Weights of a small GPT-style language model, trained from scratch on English Wikipedia: 173M tokens.
Each number is 128 + 24 x the weight over its row's rms, rounded and kept within 0 to 255. Layers, rows and columns count from 0. Numbers have three digits each. The size before them is the row's rms in percent of the matrix's.

# up: layer 4 MLP up, 640x160, rms 0.111, rows 530-584, columns 80-159
# down: layer 4 MLP down (transposed), 640x160, rms 0.101, rows 530-583, columns 80-159
# gate: layer 4 MLP gate, 640x160, rms 0.111, rows 531-584, columns 80-159
up530 098:094123122127094088126108127099089107150118120123128135158124145158129090160146112144128144108134169119096161143162136081154184154112131156136124138068135126097168132157139129115116115121145129137135119116101169129134089154099155119077155127
down530 100:111090107121143198075125150156119144132164101141099125113138132097096146128091137147128116134131070155159129151105160126125121134124142073070097125148089122113123125110089151117138117094149173121146111151145086108145131118152124075132116136
gate531 099:153094152140139129145179127094133160193148126109137116137128192134137129103127089130127135162138127087134122107129107139144164138158092102143160147129139126118103133125102155112127150120130108103059099137102092124106160138132139110120149099
up531 099:153161135126078144145090109095133109100062102131135114099125148085165107166108179129128180122130114148149100119129151165140092135089123109135103135137150120114121125136140127155083153089112134143136101146120119124113119111125104186139088081
down531 096:103108142153162152108122134087128090100134166106151157148172097110121170114143107126079218148154088124156127123100145109136130108134158126125156140130141168135183121126142150096065143134148120115109127099103119173116116138188125151109121121
gate532 099:126142105159175143134110133131114108132088133104116142134099134096101094117129133105133131139165129153142138107136080147130105149100125126129157151123135136112147131126127148112142149126133119104136116165150167147159112102148128124107174153
up532 095:107125149061176106134128132115142101135107133112127117125128153160101114147117110131090121096126122107115145128168161129164097113114148145141164154145096117134123152145106151158140053117056104131140155114100141112113135093173118127129111172
down532 095:138143098117118132138142130145147136079103162141124188120136131083099103158141171123141092137105150126160123153112141173114157120170173102060121127140138129100106123112115097132105159154131156109153130142156094155150156114153147132087128119
gate533 096:118156129104130144072104106145142144140142160125141101157138114108147148132121104143169147157125140159176155124151094137159124126139154130143135176128206114146143160140144111160138107133106121161123147124056160103128157116105128139118134128
up533 105:115123141108119126171161111140120110120125127142098097099140156122145192094128099112130167141099119100124059138149152160159127111121147126137115114140121139140158145148148154142061169175170122118156097088157095142097130120139106140154099107
down533 113:136163151118131128182080144114126123109121109158131121144127091111102137094145119130137136115159140156164149094131128136126149153085146157109140129098132128104120150134119132096165104098154145161122131098100082095123128132107184217069152107
gate534 104:147140110162153134105166143144110156139171109118169132068132158145161137132120154176127152128204140110134138110146145160109131110146109118112142141092125117163134101090118131126109110141127150120077159099127103130127138106124155131095073149
up534 098:144122149127087145101131130096107153119139142116126138141149152138097122139106113138093102144118116155174133143140126133134111136117142100103117166159124158126131130194124123139164126125158173125153145139119103168111152122110156121120145135
down534 094:119128099140145136096121142106166190132137124155131149100122146133097089124130116136143100112160085105133096141181152100097114107147179147132195126119146141129132119097137143102102139136100132145139116140143091132115126159140154166115143169
gate535 101:090130114179154164139144116170152112123135170119137109099147148138100185122129127134069142103111079141154143164106138084138132147123132127157082126157127143105121132152109159141102146127132082089142133106129153121150153121134126162166109135
up535 100:118135091156128124094152126130140126127086157104060142177150116138116111070116147105109165149172106170142196082144116145144152135106129123095130106113112137109131121112108129146101109100105166150133149113123159115119106130135108131077088152
down535 100:115137115111107118140196107085115112108131092124137107129120131112147146081096114178158089128115159132112136119129143105127130128145080114152145070153148101095151140157132122118169132092095099116106085160130093171148156117105132112172141127
gate536 096:131064167135165191135150104116137110130109130145105112170147113118097166186108176100144150117153108134148135124114121134100092118136139101132093104128121103142136133138087156100107102125091144102117146064109132141120129131159126130140142142
up536 097:177095099124115170109120136110143132112101127168132156159131170128146107132125149104138120097146127117098168138082131127113138151132108161128070099131108152129112100124087087105086123123147129162086146088131161088134130131125156128092071105
down536 099:078098117138119121142127124142118133096115138141130149098123086132135131100112117126127090150106081159186080128150118119123165117108109123145101123141158118099124173105117132148089090113153139144146120169153135149161158129155130130178119141
gate537 105:149154145116149084129148106144098144139120123123117071140117124119128186143118140101099106135115128110156096141177128107139141091168123132104143162107125148118156121147125142123121104105076108121105115135126132108091117111150157094147163151
up537 108:146148129094143105103166130096145076162117129155163114144096111131137133114139124150078155133150117129147105127115104137143076136135138157164172077150047105115124102156193126117117126093153158114142111100122111150186121097120114148115109106
down537 102:133141112113141111132147109139104153138161167129107136122081117107132119146124141150098115125097093124152106102158114152137104115155092101148139120087134123125113158122109137151163153112158127157184151100164154085123099145128142140128148134
gate538 103:146134157088135117125137103172109129140124169126071173120156127100094144155128101168125133207160095129114135091147116145107141135087161103116140118150120112132138112112121083095122097153148132105156093105142096139138147160142160118122118182
up538 106:128150082145095165147115141210113161103124109124132123132110180094118171108118101119145113126136136087101131106138151151085119136140126090134141105115153120114093125110084129141104157101118125120150112121115112106128120143127134099125155101
down538 109:155159063152123166135120158125100147112099160152125142102082141154147136106074137112130083134130123075129147120126120151149142113132117141102123083086147096125092126088128113123151084119119147133146109139112092118152129103087143114140090171
gate539 102:136148151137093139128136101111116151130107129141119131120099084115101096111170102131148190096156128144130137123138150087126131114183127097117095136148101114123113052118098136114119135121122166100125167134109108176090125103120121149110143094
up539 102:100095126085147064143123132149093141125136102116119197145136124116142135138094090125134158122130128152143104136174114132110118121120163133117157156125159170134130134118113075154103106081079139117100115112093116135144118142117164099153103093
down539 098:108149135112139150121147104105117127141139162111157079110138114151116116094141126154142123140134120114100135137114162124134152078098114131125116109125172092129137091135117086131144116106158144126139162161142154108097132085110160156120126117
gate540 099:136143116163125141095160168093115127176091133154134106086156113122101121135116164157174089126127127112144124106115138125133119126135191113111136143142138134143131156102110122145131141122123151128092097148131091084100124144114116182148154084
up540 103:124125120120140129100107099132132114127084123205128148124144105085132104184195101140140121108119105164101161129142158132124127116143130146104169138107111093146074117180139096162084142145117125113147115132116115160134159143116145123140128108
down540 104:108138154110136181085110143119092141135136103126131134139135082123140129099114185129123161144134142125142149147184119143162166137130109133141137099135119181118094139083125133122089184084125119120151115122138120119143106161121107094172114089
gate541 103:101070112105104102152135136108149121092112195130133125147100094113117146139131109111110156119174097110099116125117107156147092090094130124105145148109126151143192133148153125178116132120102088147124100128116143123134106090153127121131093106
up541 099:106149134159120114134121135087144108170102087150126120148113151095127154108135127115087152104104139162132109084110105116156121115123099103154159128123123106124098157131089098171116145097127082144157138106161146160148157119135079100161132104
down541 106:070089107140161142150130106153112108132113152168131122132087120082135126101138102116167155114152104113112104119133105139139128141088082156108140122123155140093125100113136113104072153101102131117127139176093122148162107099149116115172152133
gate542 098:138151112161123104157150135137090159150105121104097128109124137107167115157161099150137147100154134119073153124115137132172176113128079147140152124138142147124119101115094108122100133135124191140078084064111118093130138122174116116113156145
up542 101:136149125165104122143130117123151171152147110122155105088111142115133150125152148122088131090119109098067104111168139127107120092123088136127159124140103108063146148101090064144115158111116130134081069122131137149182122132133093161133161126
down542 103:145104100103179102154153113082119109114095131152125079122065113137130140106105143161144161154129111093143139133165109115129155152094136174142132167111181144140099144138134132162140114147158061130137131145138126130135140131123130125140135145
gate543 106:163172129126154092151109118145129158135116097109109113132130101077106123160066172160131149107108114168087124143133104083119122143164136129146093099127139117149111140129136147125158145128119122149160147154135125121143137152174195138114150120
up543 103:116112122122150157149132169152145149099157111137136125123102121106161135105121079142104122113088110109131103143147144157116140121132131119111134145148125134138112118148156117144096164166074103126135110113133115138127097136136137142187124120
down543 108:157120128117130105141109119106127143170136171128120176115141144159165116132122100169111092135143166127123119089127095120123150139095125107168118140129149087118122131137115148103081155111169137112157132113154141084156131146119129140115160112
gate544 092:126132129093164098134139123166148131092162131119117142162098108094085113069156165100115133096124155081170130117124118162142102134115089144127165118141124114143102169129131132089145102161131131148116133105125126106167110117131121141134138098
up544 087:156155149132122151099103159153168095142116151156116129079118110163092182097134083134126160102111136085141092143148116124152151153130132134152116127139131105134141140115114173121129135097132152140140151120111132131128118103133136123179143120
down544 082:080127105147169132122129105136128164109138145156106131120160130092125108141149146127147125145116148181111157130115146138108140126171143112158135124128133097122140139122155097132096149107127111093142118126125117115146112163173136114118171133
gate545 094:128114122119142151121096125092093124099125185129122120157137100141123142159129117154128133119180128075127147160165154095144141106117128109085109111091135158117125103132135104154101180137153159130132142137134120125103160101118135099123126146
up545 104:090147100131163081095126136105159111110174124156147115126119123178135126085160077130091109141116143150129101155116105122143141128125162128131141122149152119130163124149121137144141127111111139107134110160126116132128093203125140150109137116
down545 102:168084165108164132123131136113111148131133139139100143119140130123137150163139158126147185104091109064119137133093108109105117172155094136141132112134136162099123165070108130194155104101137095164129108095131129139123133101146114130151161104
gate546 105:148145134144112112116152116144127180102104118134123124135146117132106134114144141124144124157150154149117105114153155115148113129126146117117141087151121152101103131118128132104145108093132171149107132141144129162132167114115144157111127175
up546 106:106082142107163116127144082153109102111127137101116134159144170138093072126139107127107141086107128129115114155096117090108153139165137178090077113126104090110121147128113102134096139097178158102156111120113153119145132124124109130112155125
down546 107:157138112175136095121112082109142091129148158144084172116109103144107126080109182181167124155108122123127162143133188117163115169157137123136153140112113120099114170135114113134117094120124094108119097154124118115165133134118107131136104093
gate547 099:093126121110132136125136087075127139107156141111133111141155110125133165175143160143105141112148166127183106141112101131145175142117156118129157103131109159094155111143179097142146131154141133128127121131095135077141102106092139121149149130
up547 094:127124132150110106109100135105180139109121120112098148125120136160129156148176151122128144117131088092070120157113137115104124120121157183113109169080120137126094141111119159140153135144169086127131142111109141134147143150151103123106129161
down547 099:113137116102123139099139081120134193161136105143136114133112124084093164111137161105121151102098141093150163120114093132085141063109115108136111127115121102127140146154092167126153140145140069135137107122127152104141100138132083160130105141
gate548 105:167102141115112107119170123135122156151126159134127098173119123117100133128162165115117143140127137153125137095137138145167108127112043169123133118120085162141135145136145108128108106109099159150131159116122111104092123114155145115093101137
up548 109:142093141137120130121118104118097162146153146050136151126102166153100138105122172142151105142149156196106108145125107121101121147115101143096097124147123130099059121124144132138137164107097119113121095157139147136121136130123109136102131130
down548 105:102121170146157113102121113159140134101120133131114139139106151133109112113098118134129122141148129131146136141127165104093153129138138112111106144122099058095167170107110142132124108145176099111137096112130141135167128119147138133130089128
gate549 095:124102109130156106130144121135127172145104107105130172134152153123124144114141160121108142099178150114160110156097151138149092107124085130153134144161182110120103115145157170122115148119131150115134171083138171129120131109161111175101109106
up549 093:136090125152191125126140121134103141137126112169157110091123103114124170133142079114108117168106128113113128114131200094123108114126120121116145104149138088165142120180142107143109117132133096122139169132093110117154115131112136158165111132
down549 097:099130151144109127132124119050106091128119118105143118081125107130083140140079124138090113123166147121135107131137115172161133110169123132103146142095119158130127119115149129133121169127121138147097128081149122142134106107198104143111129106
gate550 103:171105143132122147122170130128116131135084133162131173145133121116128061140101134116104127193128102161089103148114140112101090172154122144147171101124140136137085094146119123107130112107101144131114164092133164144126108148094117140127148156
up550 104:136100146116148143098164129166144114099129132135087144138144151138140134109131141171148155128087155127116123150114083126115137070113156101105121131120115112116145105174139089114097123167127120069106119082148120161160148157114126111125105119
down550 104:094135122122049118136149133148079116107142125124126108169098097119168145119166140122140131083137125121124123148128116103130141126131097160107115100128111152126149106132124144168115139156120109128112106115164126161114119105069178124136155124
gate551 101:120163153143130118184118175112103144116130120116079099167163147095156107176140147105100123114126136160151114201141166175164189129128163105155148133094162141151159110147108140125159116142160100119130118108153099129125134130146142147122107137
up551 101:139111152116109125108110113172099109152161088141153125062099102132114146102084090151122120149139141133092108098134107105119096157092150124126155155105115179121112130091130102136144149161156086126114138159134107137141122158128128116116126144
down551 093:139136121127153130134114145144132109116083149131111134140154132129156176131151139109091109174134125151129146177133155164148150135110116085126094164121117123136116137153149113125138101155106109101123174108143112115154095118098118140104095103
gate552 097:111145142138116108084151130122136129152138104128074123154118169145136150099158146183147086141170076147116134153065159121147103092075137120134113103122150122128152170134136098098144122140091124122068143147119114152113098148117123128134126150
up552 099:116139152178082183105125147164124136145119106105109111174078132147108148126135123142153115137157155140167137159131152102109137121100151120119134120102133078136125161123089151159148142091109133136086137169105130117130156144095125142125180144
down552 100:133116124126107093140134148127180154104156135092065143106096146111124094113154118127119115118115106097098104102109139148098179163173073120131093168127085165118163105104137126129111130120137128117111098104116155120094096115155130098155114125
gate553 102:152114132168160093131116090155147142116105119092128140089098086114159148103092177175139138110173122136134168166120104138113164123124153093137083162171139127134120172143154127129149114117135128144110144121123151094131123160126115086102125155
up553 093:114153149154122112106115127071140144155115185114136097147142117176130164143157139074128144139120129157154169107154140090135136101159136148114126155160156112155133101127116167096142124139148118124114116169130149097154126129137081110123133136
down553 102:142115159116117109141123144106120148092115159177146111121101152134137107108128115166130093151098107117142113121149102145114145119158100178118142155107146139109097129090139079154142093099149143153166137114098140167159123103117164139127125131
gate554 098:090116161162098117184148162140118065153115138160076143151165132120117118140085073092160158128146092079157141125124115140154131088145125144132133137149124104124128107111105133103097128092114084154118089127110160089150156097093153166106135146
up554 098:129145112083157127134108079108101106114134137154144089153160079108120123156092148131049137143107134152120118136138158109101116136125115143130118149090142154115119144131130100144140117159130148125141112178164146110148113151119102140127130119
down554 101:130154184116154143143122149128111070089138135146105171100139134136177127171084159115142124100140132094155142141126110106159133113120122155145152156127108125127134095102092110048116145128144110142136117166129139104144124137132132169092186116
gate555 100:158079124175118147118142112119118097106119161106142133121137136097125128122125090122083146120135190105119130136147101177130110107095134077176112204137166127134158157146154172117139110122120122136153163131086104111114110115136094126129096135
up555 096:178156132144111104128156137143073129125112124134109130174134090145130135106105130140118104111104146167128096103083088139143118118148174131095108131075088137110104153151118130111132115089120083133142130135107134117089132116093114102166131089
down555 097:117132147118137145140132073147171136102089123119117130139118155122164138151124154129172136141165137155112151117106169100090152120171113157133123125168155074129150098160126093109133155149111113134117139085129119166135167127134158101108152155
gate556 097:090121096138120069121102096160133150085153103121164134110128088098126134108109157119123134126153115144119071164111117146111186068135110177067085155106116139178124088126123103134115088106128171099121119109151146146103116132122118159144195119
up556 102:134129124161130115129109146126101153104072156132097119129138130110113116108131135110142143136131118154136121174111159101139152133102149164097074164113141108176136095150117138115090100131109118117088133149130115099152077135106136154152139144
down556 101:140135128138134118138095114145143115178156090108104161143138130171157157164139095123113155118141118103120127076131100158089108129123106118110170164148145165107084135140088144106118142143157134125118111142140183098103158118148139074115162161
gate557 108:127142097120100114125098112123097092083149114133173138166132127122126133117155119156147134144118123094137073097134129133163150104170119102145095136171145152149142146128144157173156149130181112094099142112107114122139173143124103172110111110
up557 104:125147120152104103105165120111158165091137085115124144170141114130147143113124099117162138171101129141083129126121153108123100149102117140133111107122097144133113113135161130139118137169092118164134176117126151154120138104169166118112123159
down557 104:087128133147125087136134120145128117181151113155175099116123129137147106115158137117112122171120112144106152111158152124112140111164114156118113091130147120148105094153115109150123090129177129156154129138118128183134136163125169103131126081
gate558 105:155148144109145117159123138115159083131149169157142119131142104151136166096175081107155119141150117109145079139152134170114152115161151110111143135112065115112145124139125116153101157112129067116143165162122143126127134097100129147159093162
up558 102:125130149134118121119126171143118110153166127154115155131087130134091150110135107115147160100155114137124161155123129095103102133118119148125125119123116129070144105134108114156131086102171139140093102152128140164119142143085094130133136097
down558 103:117107094123144110132156105126158143141075122120117146148067131197124114129093145126095167109125140140139147072099096097123085157130115118076099132142143143144124091052121140154130188195114151110102111141136140116140136128173135130122106120
gate559 103:108151151122111150156109145086114108170100127109100126147142111155175086135131126068125151134143105148189167146162169125107108137112114127115160150132171140149157130147094151156157119154125125130127100132126105105144113156127126122079120175
up559 099:100147121110121122100181118101126154113109124077150141134165124154103094127123117111099145107097134117134143130116094135140138046126163176095099119141094098121158159178120149153152130146114153127142116082107168131078153109120119157130123116
down559 103:125088106145118131153118121176142129131099148110117115121106144087102131140121145150134135180156154106121077156150137150129140114115145142151091121081085145124123116098111131100165115120136121124102114118114153118143124150082145096178147074
gate560 103:131123122069140133105142136131150123167128099113105186107101099115122148107102139167118094173173085116142110095129138132145092147166075114112130123100157114123134078097138111166148161107121144146113139119122135178161148098127160188125102160
up560 104:073192099135100094122123118110167184129125081121116135100137130151133122092088134126159100094110120142144100106132165113128142123139066139119127144125159117154127139129131110128107155138181106128116116121093146153125104088128157136156114117
down560 113:108127145130092138159163084135154135175150097104089124133104158114111096101106120078178103114146154117132125144139150105096181082123150146148167128156172075116103113138118101127135103146187148102127124120104130136123129162109130112147117148
gate561 101:147164132149122169118145163131141125155141146094091187140147135164153149123083132109165131153185152141130165149127110143130132138107136111153122112159108115120129149142167101112162131107125159106135099102133117109120089139130117096137080096
up561 097:102134107166123126120138099091141120112095123131126098067101149179075115181089120124149142147173103126155151097172148168076109133150153098133140167149148183126125110130129109121151123151124145099146108134101130171125163116150108139119120116
down561 098:095116090128131123154127090171120125169124148099132151151136138139151132083169125131119164133121121100124095114121088116126128127142118154133143130092142152137130132112101114144069126120113140132141138129104158116101131165161133121139146113
gate562 110:152146104122124124095176132151110164115183115142158131141104121136144126130137196154134112132120099135092136129120205127146141167176095120155154129066082102124142170084101083148078139120138095157117112178124120135125118130143142127135152120
up562 094:150162137130114097151135176126094143143068111106124114091152114125167126127148082086125139093146121070111171135140129147119137108130116137118127137139158159120118100099180165125160122131097124147141119123164122123118098123151125135122148126
down562 096:144117127130129074111103160116136153131140112132117135137067127153113098084132129157117110148108089152153123139116139144113101131140172106089133116149164127129086101178130140094135145155136170145092146078133135171183167112101108139116135149
gate563 106:155158090088124103119101126146160123172129139157122155112118144130108103104125114092122131167125147121163116114149119142121113143147152119148134102106089101073150130142138147110101106107139116144111145127140089121110157150116140191127138105
up563 099:104124183135109163143140123094108121122114124170127115123161133128092149104111164170164144139155127145122120097152132100136130107130102094136133142142143145123157155158102133137149128076089119129099126133127161136132153108164143122090136151
down563 093:125100184164136144134155100167139149124157156126121110132118136124152118124144139115130085135164120116102125099110138116134167126146073107136132118105148207115143108115150092152138143083126135167129137170120136116122131109112103140107118186
gate564 103:158114120099129106144181146165111109132113099092133127145116151172135108182105127150154131148103095156104161127117145115115155150093121165086154134084147129143133137095137210133123145116124089111126132116134133091116134179084073107144128131
up564 105:115078093177123125117142168123163117126181144126088173120118121131207091109139118102107150143146141162122170127121097130101133147143106110095102136156116103114085142147115149076116119130077148102123086125147110103091138140140153094099148170
down564 106:150195142116162097142057142133134125118107147105131112137121127113092149098151137133139165099139166133129122163130124162146124157134118106150113144147122099134143093157119093092116132126149112138143179095105108143102116082170110123152098140
gate565 098:115102141152157154176132162128171101126125090144126145095177126061168139128108124188130174108116114145139122094128113105103122117115134099125144106143104137138131110117173128145123125128112100123143142137142171110122146114140134146145102157
up565 097:125136145084145118082128127139150142152109135126117144121137115134192162109115122134117070131144075175116095124159147137083122099173137170134153125123151120126115132105091112113141143172178101170125126164126137091098133154169106176144091140
down565 105:121157128142159090141107102122157135125144130101128147102151108118084136155143149102131147107189134127100133124084095150147113119149128091154136159129128145165101092071103132127113158102096132106101179119134103155077114117131134163114112122
gate566 103:140132077140131151184104146142157130126099162130136132175125132135138164128140172123163118058133106125146033101154106140142167143189145112137166128132108135124126110136104114115119178093105138163112143121140099114120131131108097114104128108
up566 104:079127099131115130125155152097135076104125141109135141111156123088131146127116103148123132132136119122129077145160178129182128141129166162123107091128159102152127177107150138134109086134138148131123104152073115103137134128113106140116116126
down566 106:092138115098115125175085140141149135147072098143167148178138120134186141140159092135132172072114122149128095137126103138091139140167144066094106117127130110129131096108123109146064189153070156105119118122117142139145113116142116144110147095
gate567 095:139146150114106145102130064111120121105151106158133112112118097132093117152142130159137099102114151112160157096126128108143134140084134081151134138137063094126130136184152166141124131121124110128136121073136097145051126117124138162130120158
up567 098:095115147159122120131160145094086162112132091106085079120169131181132131131165138163102144150113116115160141121149165080122121130173127104102133137118132133118134113112169194125119137109133100086127148131145126158117089120139138155170140133
down567 099:151186111092139082125174086152158098112141159156138155101079145065111069101137161144125131138135122134114111094115129097126157124138111125107128112134085071091119165135117127140129153125128128101104155177161119147108094112084088130130110144
gate568 096:094112160086147146170110099076174118147119149151092134124148097137101082105108139122138179069172120184124142141144117138151126126128113129121105116139119117153128092123124171097118127132182148120098092096111119121147164110151119098126145126
up568 095:130133134127157131140112150141140137142140090119120126122145117129146146057111144160140141128106138138124164112120136128153137131081121139130130154123093131143105168107156133092123140126110134134093149128084131123142124137092114158132141138
down568 097:125078176098122146134109124109126135104129089108138156111128135178142141094115108090183127125128108145124125127128156135121140121111161150173136122140125132088148094119128101135101086124159134111158120129137137141179132088110129123177137119
gate569 103:137146095076138109136142096143082104065134098097099094113172141135152150112160119160160127096138105128140091115093134124106109111128115160080105145107144103140128128181131136128111125136154118162153130125122117130103171129107093113130117194
up569 102:117131134091105130098142133121134140112114121143111139119133112070122161140095131157106131164102110114123145106093150097143121076130106149134127157115136134146112138134135120110119188140110177173147111107047197106085129082105139122128147152
down569 106:138127130130155137080124144153128137105095131136119114137106122148087158109134118140130163131113143136137146142135180091141128115101162149130140136113094095122089111144107159111147122131156104116130104127117136172149169116126132138144110137
gate570 097:130142141135116153158164128166108121102180131139102114080145127152174145137114112152095146150175119126165098145119093133129137140097128138104158169182072151134143055148115086165146101143140131132171120141115134105140113142136126127096140112
up570 107:099126129105099101141113148116128153115112142164168173139127140129165112111131159133167153128098143121151096086111204119139108159141113117133167140142125121156134101121126153151128095158156103121150132096109121116150110128110102125132100168
down570 104:133172133121138147148135156144153131095094142112148127127171157129147162125116159143113126185128127148127106154122160149157139165139112115125149175127132134181166090156145098146112109095125129144150118143108114137110140109132147115144131100
gate571 100:140139166117116105166131126139111128141148107139074096120129128106141107120133099175076184116134116119118131163141126137142115127085115119157168096123115116110147119108141159162130152124084151134103176083157105078149127148186105132135162113
up571 097:116130183114141125136138115142118162098140138114135144173130127103154135069128120097115132132153127168094130135137145138111096107143128154115108136105117109145150152098117143138116109128087091202126143088095132135122135114128140128101122135
down571 100:076115090149114148158158147107116112132109134179114143107114149138100123148115120149162173115099168147153068137160136109158141188134146123122076124147133142143131124161195131129102101144134114078115123126156158094137133132130126146149120110
gate572 098:135131123103148161059147141121141185135112091133143133113092125114134102141135116136133112122154154143113176108151122126125123120081117109118130157166095099136196138137098142134159152146196121110122127127092148117135168156122195174086086128
up572 099:093165128163127154138138118145094126085149128117115095170116136141163166132146139144117063117085130094093142145170094146132111141149144129123143174123130144100126106126137114167131127113152168124128105149124128149124159173111153137112120120
down572 095:124149135117134097130114124112131105152127166103122144086133103122088069114131135150144158144131136138119121101129123118128150111123052097124188116167111140120134153140160158097145115154169102132128139130104101109163108147137104116125145152
gate573 101:138145151114143123079154148112113133166152146126057106138105172125105135169163156116124126099137161116142137130107094111150153124105108146164139101147132120170108139096152149129103122113122097084129121160157150146095162145111138165156109136
up573 090:132157107109097115120113155175112144167102164067147149109099097140125184090150158142129133151108140150102162088165136148151155166125108120126138112110144089128121119140123147124165126161122140124144109169111112113100115142155093148155145138
down573 099:147109115107128094158126141124126091187168117130133122137171126119142156142132118076155149146146180157114112132105132102155150074090129104118122137123114136139088130137131114140119144137138120098146150137118094133171132115122100124138146093
gate574 101:120139085092078084125132162125108153134163125137097152119104146091103128107123105100141114126147115150146114140120100121110116143109155092130125136154124111120130098131146095153115137151128141081116094138118142138111180109170138108130157089
up574 097:149181138135098165130125164079128142118141117090155103118174099148162122112149093110139129140101119141115103123144171147155115083118144123145132096105134131109080096174106137105049137124116150145156139153148138156120135099110126117112100101
down574 098:128162130137139118146126134146111128140111142155118141132083068165115127128122158116107105157128142109142112183100138113117101136134110118144146170125120129136176135085153122115153139132137137112139123099134107146164129164123151137130143130
gate575 100:109144138121159143114095148107133140161112130116161135167107112153103136095105133167159101109123125157155136084125109103166170128121130119141158138125171108140091174129103126129129152143123096115117126083108085121081113127114139145110123101
up575 098:145135076139130144130107213084124137113132120143147110139156112150139134098123101120095097125139136127135143112081139141094115146150170084155151124127072096137161110121158152111124105092107108138097145101108121086157112122156152126181161137
down575 093:144152130127103117108135126144149143125122148108105117136101102135083115123164117134166139170102101140132107102087096140125144137112076107136139134151139167107140117166103107128125129165137165113162106175074121148113117147090152158123119134
gate576 102:126108151119152108145116098113134134110129131168132108144170101100107137146078144129140138117161123101089150114157135144118183078110128132129135100140153081116128113148173122097102074163133078145136112154151115131138160107172089143140138168
up576 102:096144152152108099113159123113113123140115087147144120107080135161151120111134127127112124118141160142130105090147154122105075139107130112127141106137128137155147130116114111211127143138160180124125096128146144174138159190115113107108164122
down576 092:147161095135120138155145148142105100132106145130141181174130110144124122125145134101140145153167067159135160133141144137140100142162110099104112120101099116135135150147130122089131120111093156130107099124118135104109099111146081143143147126
gate577 104:144093146146112125152151091135169171145110146115103097117110112131121101083165103143110116105164106139176132111188155094121185104140081141109146113128157170137117093142120121120119115147146095082119157129072153168129096106100124175104122147
up577 097:110113165178147129139137126147156108126143162154113098173103144128150123101131113111069149101141117138132145094122137149140153134163104134155138134124123141050130101148144122082110148165108158093135102173092179123140106118106093183101096105
down577 105:113104104080158136132122122138087129103093090123143115121163145108109132102182175107136151160132141151120136106153137086109135113127182166146097089129180113143147135079072176116111139112170113140127151147123132127078096124138140111128158145
gate578 099:152109085149106121126141143138164161106127164151105129142150062099118168121136180119097125125130130101115127090143112178108125111107114138112113125095140108157140126101102110095075138079083121136139114142103151124124099114119162118134138101
up578 094:141079112110141156145129129146136133076105148155116127124084116077127153059133138112117158155127131163130173105142127101143145135158150160156177134128124129113103145094078134125157139083091148106142104135084134103125152102168144153123112104
down578 097:105142166108115095109162130132118102134165162129139121085158122133131099146095147109163115123181097148115126101102113100143164119116102120155140102091133178121134123113123163126112103117125152149131147139133158096132141167120110131136132139
gate579 100:129138128145118123147134126085119116147114178092120122117157142136146118167145141138176132125151133113138153132122083125137179123145107126139136146137137116133144132150105143103117144110130152157095117093151099123127132137190154149095132145
up579 112:139138061105145126116129118190135104124148133129154099148136125114128118138133110144194143105151127136141150134125096111161146113089112131075171129129129125138112127138196107133147132125161113076109136123176104179096095113152096145105102131
down579 099:139150140119091162112126147138159170149161117112144107113117098136124065131109132109108161111155148111058136128073121148137116158105118115132109131162092130143182114139096118128115115074135146146155113106156115137153126135117105164176156110
gate580 099:121107125134180110119082171108124163128142126126133154156133121124134125121124100118117082115147123144075126139089081132139113126097082103133132147124128153126123098123099095164079124115113138141149118152171110118161141102115150142133170093
up580 102:140141127139120142129125148156110143139170153125139114152110095088138149107058085117198122122154127132117133126132081122118141109103133108157147141120150078152167152157124119127099117115137112117091100124119135120119151131129100119099138090
down580 099:127127137114104121140145148103139127133164132129124151072115134149077104097170090140157132196126132090140124129100107167131127131105128141163156158105140150121146114085134097103129110114153125150120136114126125197130110154149135158126114135
gate581 107:093062163157102150165116125116140127131131132149105167093126165124143136140149176054142154123143130134117158153171120142124154108134137110101100122159127114129162151143106139125096061094115151158111128119102135095155160142168113104152129111
up581 103:129179117068140111096167123129093102127108146127134136101156129094141126120093115145146218103105131144142085110127131119104098136115173132116142126139130161157103091160120147151161134141152144131146132107158134138131091136124087171153136138
down581 097:123142117108125158169111102116095113150135137152126184117152123148160105124119123096122128118147141129124149131111125129153113142100151125119176166160107160131137151129127102161127129138102115111125124144052168139127126126157081122149153126
gate582 102:137129108135125070142151149112117127112128140122116135146145166113148123150138120138095103137147123124122108126119118153144177109126140087153126095139161132178101122156090102126131131104171137071117127145145083108071144081117158082112121143
up582 100:111184098116131111116100161085120138117119141165120101156132135174169130118123155099188098121141123152140105131140179112105123098113125107161107134116121136135079121126116136103100150115112103143139121150161113082113075102160127147121122122
down582 110:104091119142104100137123148187174154126162172143145127142117129110116134114158157161159150108097131123134125091147092165152125109165112094129129183157155135109134125121141129124143107108085084127089153116126113123116118166118094103154144096
gate583 095:129123075139100118084156133112105147102158120126130141113115144127156164166132137170147155150182121114086169114144112142137110128127110137107094122097104129150089132132164142138145151126112111126092130150157135107101120111100092100176110172
up583 097:134090165139147154115153100125125141143079136151124152097155141113128101142141182098138113149096115122132152105122097104105116138125114165142110156106090142144131159142125128127106103142111124166124130152125141114122092106127130149121147143
down583 099:100129107117134146134148134152107150135121101135145110159143107141091124148139134130112116092177154129057124112098143122131136136153113118163122134127142100144119112125154133122117148076154106161073132120123138092147146153093115128116103098
gate584 108:125160120118134123166105132152104141145127124102123165097101138133145129132143148089140116112141108135079073153144125127089136126151088121139116169131141166082102101154131155113136140139119130126140144152130123090125172140139100138140091113
up584 105:140087137121136079126145143084119119139141130122118125148086112099139172159103081112163137111133156100148111142167151121149139096099132137130138109075134160119094138119163124128119130150117093129133138171139096159117095126131152172111138123